From a checkpoint of a small transformer trained on Wikipedia: 4 heads of 32.
Each number is 128 + 24 x the weight over its row's rms, rounded and kept within 0 to 255. Layers, rows and columns count from 0. Numbers have three digits each. The size before them is the row's rms in percent of the matrix's.

# layer 3 MLP down, 128x320, rms 0.136, rows 0-127, columns 0-39
097:119143113165149171114147146097134120103127118146128143137116118083145204119129152136174117114138133127137091114152121113
102:154135135136133149085144136173129154120141143167126130129146153119135129140117135152153121115101154146113163104097131104
101:119145136094143145135127112124196161176200117114152105131119144140156127139138102122128149106143137171096133128141109110
098:158118090129140134129172102109137136121129092144163116133116156143138092120130120143119126148090120131120120168151106146
100:161109113142080119138109103152141080132124161113133188120157152130100126142134084132137141116112098133086149157133090122
102:150109109132104139136128138156115171125145134107134164140122109112146127145118118156142120086115140092104143108116121115
102:132104120103145119126128127143090143104157138123135119117113102122107149109114119112115115194135130103079076122115105085
097:131145142094177108147112144145170109139094131111104143152126129114121086097066145098140176086172142135153120112107146101
100:120113133155141131149156136143110149093137101087126154182150147129130122134088106108130128108121112121072160128098158062
097:095087158103130123104131110163092108146126113093143136141126079105164117098085151111151136155112142128131121122144129143
098:152096100140144133143099131116157105129107131141141123067112129136112071132128148163164131122129096139159120119155114121
110:131129174159145119139126154142154114156107130121113122124121111148130144101148076132135129134133106119136132132112160164
094:114169136150135141147099147113145122109146110155115122140126124127120116143094137135135128150152138153157107128131149158
112:117106158112127143118165168083155101122136146129105106117130100122131177151124116129149161088132164120118174122108135090
097:123144099094107153139117102146096121179145148140122100181163109113144091140093100136143103155164175119104107108104135128
106:166111175098091158068151182147124135133144107138116118113112093141111104089107153090105114123124136134068108096168116135
099:122152145094145124112110172158109129100115129109119099108110160142132097123147136123093122117107110149145177100131153136
109:096129086128133100145120103124101124163174142084114109186144132083137165116157092115174143120142145110133159102139180101
102:145091140143119170188073102097100154133147125152096105117106094126108156124093143102134170146160154174169148139097159097
098:140099170104136157138139110110136128153171104097195108139149135134139120110139118085129129123126135154131131144124124158
093:093133129143116152195110125114164143129141129116174103118085169081098151116101141112119139143186116125138112148106123102
101:139127128158130114122132121143093161107107147109110107139133130116119145102122140121075111101131116121148131109141121143
102:124129111140165146104156065132153131137147136112162117133122129076104126126071160102078145110153092114159092164122110093
093:142079132135183137122129175070150160121134133147121125114112158080098155123095146141138116157122089146137170129099162177
096:171161121145108136116141157095127114071136120174142103148121177126106109126142159101132134118172163163137101111135141072
093:147131110163141122106139152152118145127103158157162146114120121111129117123097104165120084135162113138089116099152155108
092:100139151131153107149142132155147140121076173113092121117126120141129114138132138155089138098109113162107106184133121106
104:118104117137099144127118096126159135087098110097155139146123111140139088118115132114149127106162142117162144130169149132
102:152089120123190130151131143091144110087138129167119143116135159116084128121143146145101126148146164125136158093154163111
099:111130148137123178089075159104134120065159104107111115151138127158147140145094116113130157116160158174133078162181099148
100:067098147117097119127091117141111173118167126136137081088159140165145114137141157123168132122128143163108129103170113138
101:174152099138100166111154170120127174096143091190111112107119118141090136133128145105151147187096088117139113175119112141
097:118152120158173138095106100159105145116101158105144135078155149095149129137135156137164140137095112131133070117108120146
108:143143147129102122179131099145181141112160131121146104121118136120118118167115143157154133070115145124165117141158151127
096:166119125146125132122158146095148115152125090136116086119133140137136126124103168148148112137132078110151138138195111131
097:137099130098081138126117105128099133108145088111134118128123119081148101149092136135122129138160109184131149129118099107
106:120089116098088105121132107142094124124087182075106181123109153099146136143145152128110125153096165115181131078126090141
102:118098095137100105118102151122126161124147107127114140105088111136180126132117115088150136121107138114161176116103084098
094:111149129172122117157143159095124125101121086076100151145095107070101113148116167121106133077166112093136153154132100125
101:106153120105168076129110083132146111133149148122073162146090112114146095132126160129113120123092119176149134140161129134
100:137106123140154130120139120155141180105165132159179133164100092129161127129118097158105130130164123105150104079097150157
097:096142138105106128142103075111103121143130195132127143120121137137137149157131124164083139155114121168129112115084098096
102:084087137101124129084136146119151129151160136104091149116165142147078147103128183125115139143101117072131114142094095117
102:122142138130151114110112106138115137193147126102140107121124123169098113148140122083117077182128112119136075065117132132
099:125133107128097110165122129126142098108143161100162110122129137146133100200153111139150128091118107092088107120132181150
104:108098136132095145162135121118105177155150118157120127147103151127139152148131166123144083155111102116147158096112134154
100:157139142111110145130089124143102095117154120115090130106127094084138156120137163067118091131108136167098185103140139169
091:175131141116118125113085133142131117103151152100143134178092138187147157169151110104097101148134132116071164143103132127
097:137110125147130157197101124112098097157097144090146172143140120134134155120078159123134134115130136101106125120138131135
104:175120155175179072122087125131111145133116113093101129133157120116127112114130151101090151130099107108144154153121141104
101:159134099113147163096154129138121112129097130152132115113104132133114100104099149162092141086136144118154112153146116101
101:146125093103165070144146139085113123138130154177139103081141123181145131134138145137093122130086134144149132141124166120
095:099152115146147111130118089147123110109157121117106130133121132129138169099136140091155167140152128085128141145124128152
095:153143139125103136118141106164131103152078128121129128094107089134148113125130132125134142136145115151110134116138121161
098:158142118135098113136140096154176158180135142138147129141152141159124160137145116113142134120115102061120110065155145113
100:144105114155139126111102119148105145153131095148105108142153110119112147131134093084120130091115118149106061139130087144
101:127127113150167150089085122151141098142135123124146115140132158079120097148106118154107107074122129133158148115100138131
097:104098166151130145162113093101145145159109109135106120131137124189101129127131175149118136112166122124163138157140142117
098:119155134130156128105131170139171116132143115184152157123097136117145099112138112115099091106111097096131075129138099156
103:136079138128086116111131129125107116108158100133118105151133124150141137114144135071169161137098131128095127129124089120
098:101133126116114117136164102130143121110117105105165114091134168130139127208129118139127134186100148128126121151178128158
108:103144125131091116130122097147130155120128101094127159161129123138104081128126133128152125105141128101143172150107129138
101:112115085120121140121172137147117121122142134152097120157137111087163126146115087133148147124161123173134126132106122108
108:135140134133132089105134142140123151145123131134131156181114132113125102137161104109173114146153118086127158171085107144
095:125145145143092122180121142172114175118168095087117134101147090087135173135131119086154116107111126139150138112105109074
095:103145115154059122123143087150110141105122110102138126103160100149140136147145144110123124111093172058100117126118098071
101:152156150096151095120155138143131066128114099074163122149103136136155131141114114118135139100112143180170125109102154101
103:123131105158146156153106125174177125062116132144070126149148135129145154168136079148096119116117128104129152166103147107
098:148131102119088113140111146136101106169141092086132122123117159079149147126115120091139104111150092096102152106130112120
096:106121110163101108141108164159158096099107126101132106122087119154148118148104108093090148125157133102147133143140121164
105:083129119144118105119087143104138144140121128163152166122135093138164143109096141113115125129146190159128123138129140143
101:143089127175131159124167088101105115101167132099152141163133125091159145161150133100183126116125153119112144128096095086
105:106135123124136114173160148151143128102137119148143128086114162151119142108146108166093092126124124140125093083074108126
100:184140092093111113181119100111090132197095136119099140164129138061127142110137110119120113132132112148141113144151130171
108:180149125089163157129128122121149137141158081136132122136150120126122097108089117130118137125166174118116137116126111143
095:104128125139161133120164123125094135128139079118117149145136141139149147128135131118091126149168147157079124128094082132
097:144154118141104114134118097083099134131152119106105094150174150166134097124156172116086147109108144120120150141145127157
099:106123131121108131109137140115132118126140151118111145157130175142143148113136154148076112114128165149130154095129129095
093:154142134141105151123084132100123116093131104126129066119135154162120133133104139117137066067164143179141139151127164134
105:135112124147113146124125112122142117137145100153126116129134146152085170094127120148145105096080093138114147114094105151
096:072172129156121144125134135086108154143149167117150080102093119164109133125139148097120154142085129111114113154156132106
108:057104099149107123103096152128129152148088145096123195135113156103137164122098133086111140104108140107132137170133159144
102:122141175170147154162099115100192085143105120128159144134124137128123064124102163095113130098130144155110145156117139155
103:171107138157113109159129152140113132115085137127127110104146125102152112094144102107090126114144121150145142106157147105
103:121191101084112130105090142132136115121144105136132124092080085140101142144117101092106116118108143113120112113118089114
098:095149113176148130103104096156151173144132177128143173148137145122115111052101136075142143139134166179059164109124162131
095:132100090142099107107153148113102140111092089106159134157117117110132135158157132128164102139109135123104103107113134161
099:098108126111113103157165092139118105163089171093146117114119164128149113168135087156138172125167106144171086097144115123
102:149135171121129096127106095141179116097109097127152187120157140129118126112086121125137130150167121154116133132179076146
103:113153089120134161103122132112114173102125147128159136122098133096174162117104119117119108166147167128109094146108127125
101:123102151087127133122135089174135161139120104116095102158115125131137162175145129106158164107119164112133123126085097130
101:117142143122145115126173073166154130140140158144147169131113123130136133155141121128145136121110134165134151176103131122
107:096172141145151161164134158112094149115139106104133119101117148129156116170085145125127106191095139171112157115163141149
092:147127107145069065139182104135127132159107140140122075129149129114149095077143131099113167127142104105106139146098149117
089:141165136115123143117136099119118132140160122117131111115131163113098123118130169129146103144134142159145121142121131112
100:093148141112167115151130156121078114155129126142114144051182110091121124099135144118129152160176084142140126160143092175
094:147134115148108191102090127111117173098146143143099144151104140109123149143147119114132133143149139150134160168110108145
108:123152176152096165134107122126105120111158125125140163145149169136111136161153099119111141167114100105129181155118119147
095:092134115125116123114124106103116120110147139118150136148127118120124126121125145107124121129143134155199121143079154105
102:133127175103096101148121130155121160125106121116107108148080158135101114134124150121145082189106121098114122139151132134
103:117136104060114081122121114147142175142145127114133122092138090153122105122137135140078152183074126114118160157162128122
104:167159097136115107135071132133135159142104075127160139105122115118100148138103126135151180134135125119098162163132120117
101:085135167118130112148132104150100106143144115137143129119132167126112148093165116153130105138105110162125116149131164113
107:116115123120122094091117088070157119157086151141122110130105129175125128115088138111142137182092111126140164085148156131
092:113102107107139108128126119123116128102153122145175144094085080106132123122117059107130143130145157139099172125115134090
098:153128143117123122160136133116126158134063146125116184086147128085133126125156144114140126112135183148119108119124102117
097:164112124120118093101108131167072111140137115117125167097124126099139090135114106130117120111159112100152142130122072167
102:076097099133137115127130150142112104069122131143096126120121135121059130068147119165070119140131158077128143156168115096
096:123144111123170120151105142111123091150126075106136047133124155179146142106099083094122111156140124154136131136121108098
096:159169134150135110145072150155130172168123074110174133142142107135113112152090123138111148099123076134120140095112131114
102:118151113164130107108132080105147186099111142125115181157126152112126152114140102147107123134131136111151139117119106124
094:129123125144117137111118141120127127114139173135119111130092053110162107106129127177107148115113071151133130193153118129
098:145152122103126150159150114116128135146146090074136144173118109110153120095101117171186105145164131129143146107136122134
092:104095110122165106117157128104153104142130137119187102141102120089109110150137120102160125148150136169175151128141116099
096:151135122129145098133110103125151142149140116111109077088097127106119133117100123095142100078172111137171133160104124157
096:134125132153131114123161119109109136115091134132134111103130167146146154076087089122154114088119090131100140153120129103
098:137121109153129121105134081068161135139169104096144097150104119120109139105107153174109177113100118127152135092117090090
111:154142165114114077109142133117104150140106139144144118112173108124101132173138146116140134128117112149150085123131167134
097:135157130132118110105136143114155144130151115129154142114157122105125162109112109104115157155117106087067133116136136114
101:157120130110178059145129131136139120141115168136164109141136162129080115150108090115163154134073118150121064110119164101
100:154200128072102090134151111140154117174146077092093109122140070142150152133115108109117171162161132134149091153172095173
109:140116163118124120113151158158107150096178085138124114156110108105163125075144139139156167073109104141074090100121136131
096:122114147102135099147125164119143138122143086183130112121121104142098119128127152128127100131151111107122141083154157107
098:127157094078108145135107138108147122186141131135137136130149122104128107154102130143111077126107099156144120118139087170
105:095139139121115131154129147105153148149091206155122099090149125157175135151149173131142140104110119121118090124102107084
096:139157159167127099118131102135078092134137121111081155124157096054108121128131144186134119144111112120131137120111101110
102:135116087109093103110119179106131152094110125132119184135109114121112121123104142122106120105123132133140150153141163130
105:141161154124109126172121126156156116141117098129094096122078155167151126117158166130095164148157132137109102158143091163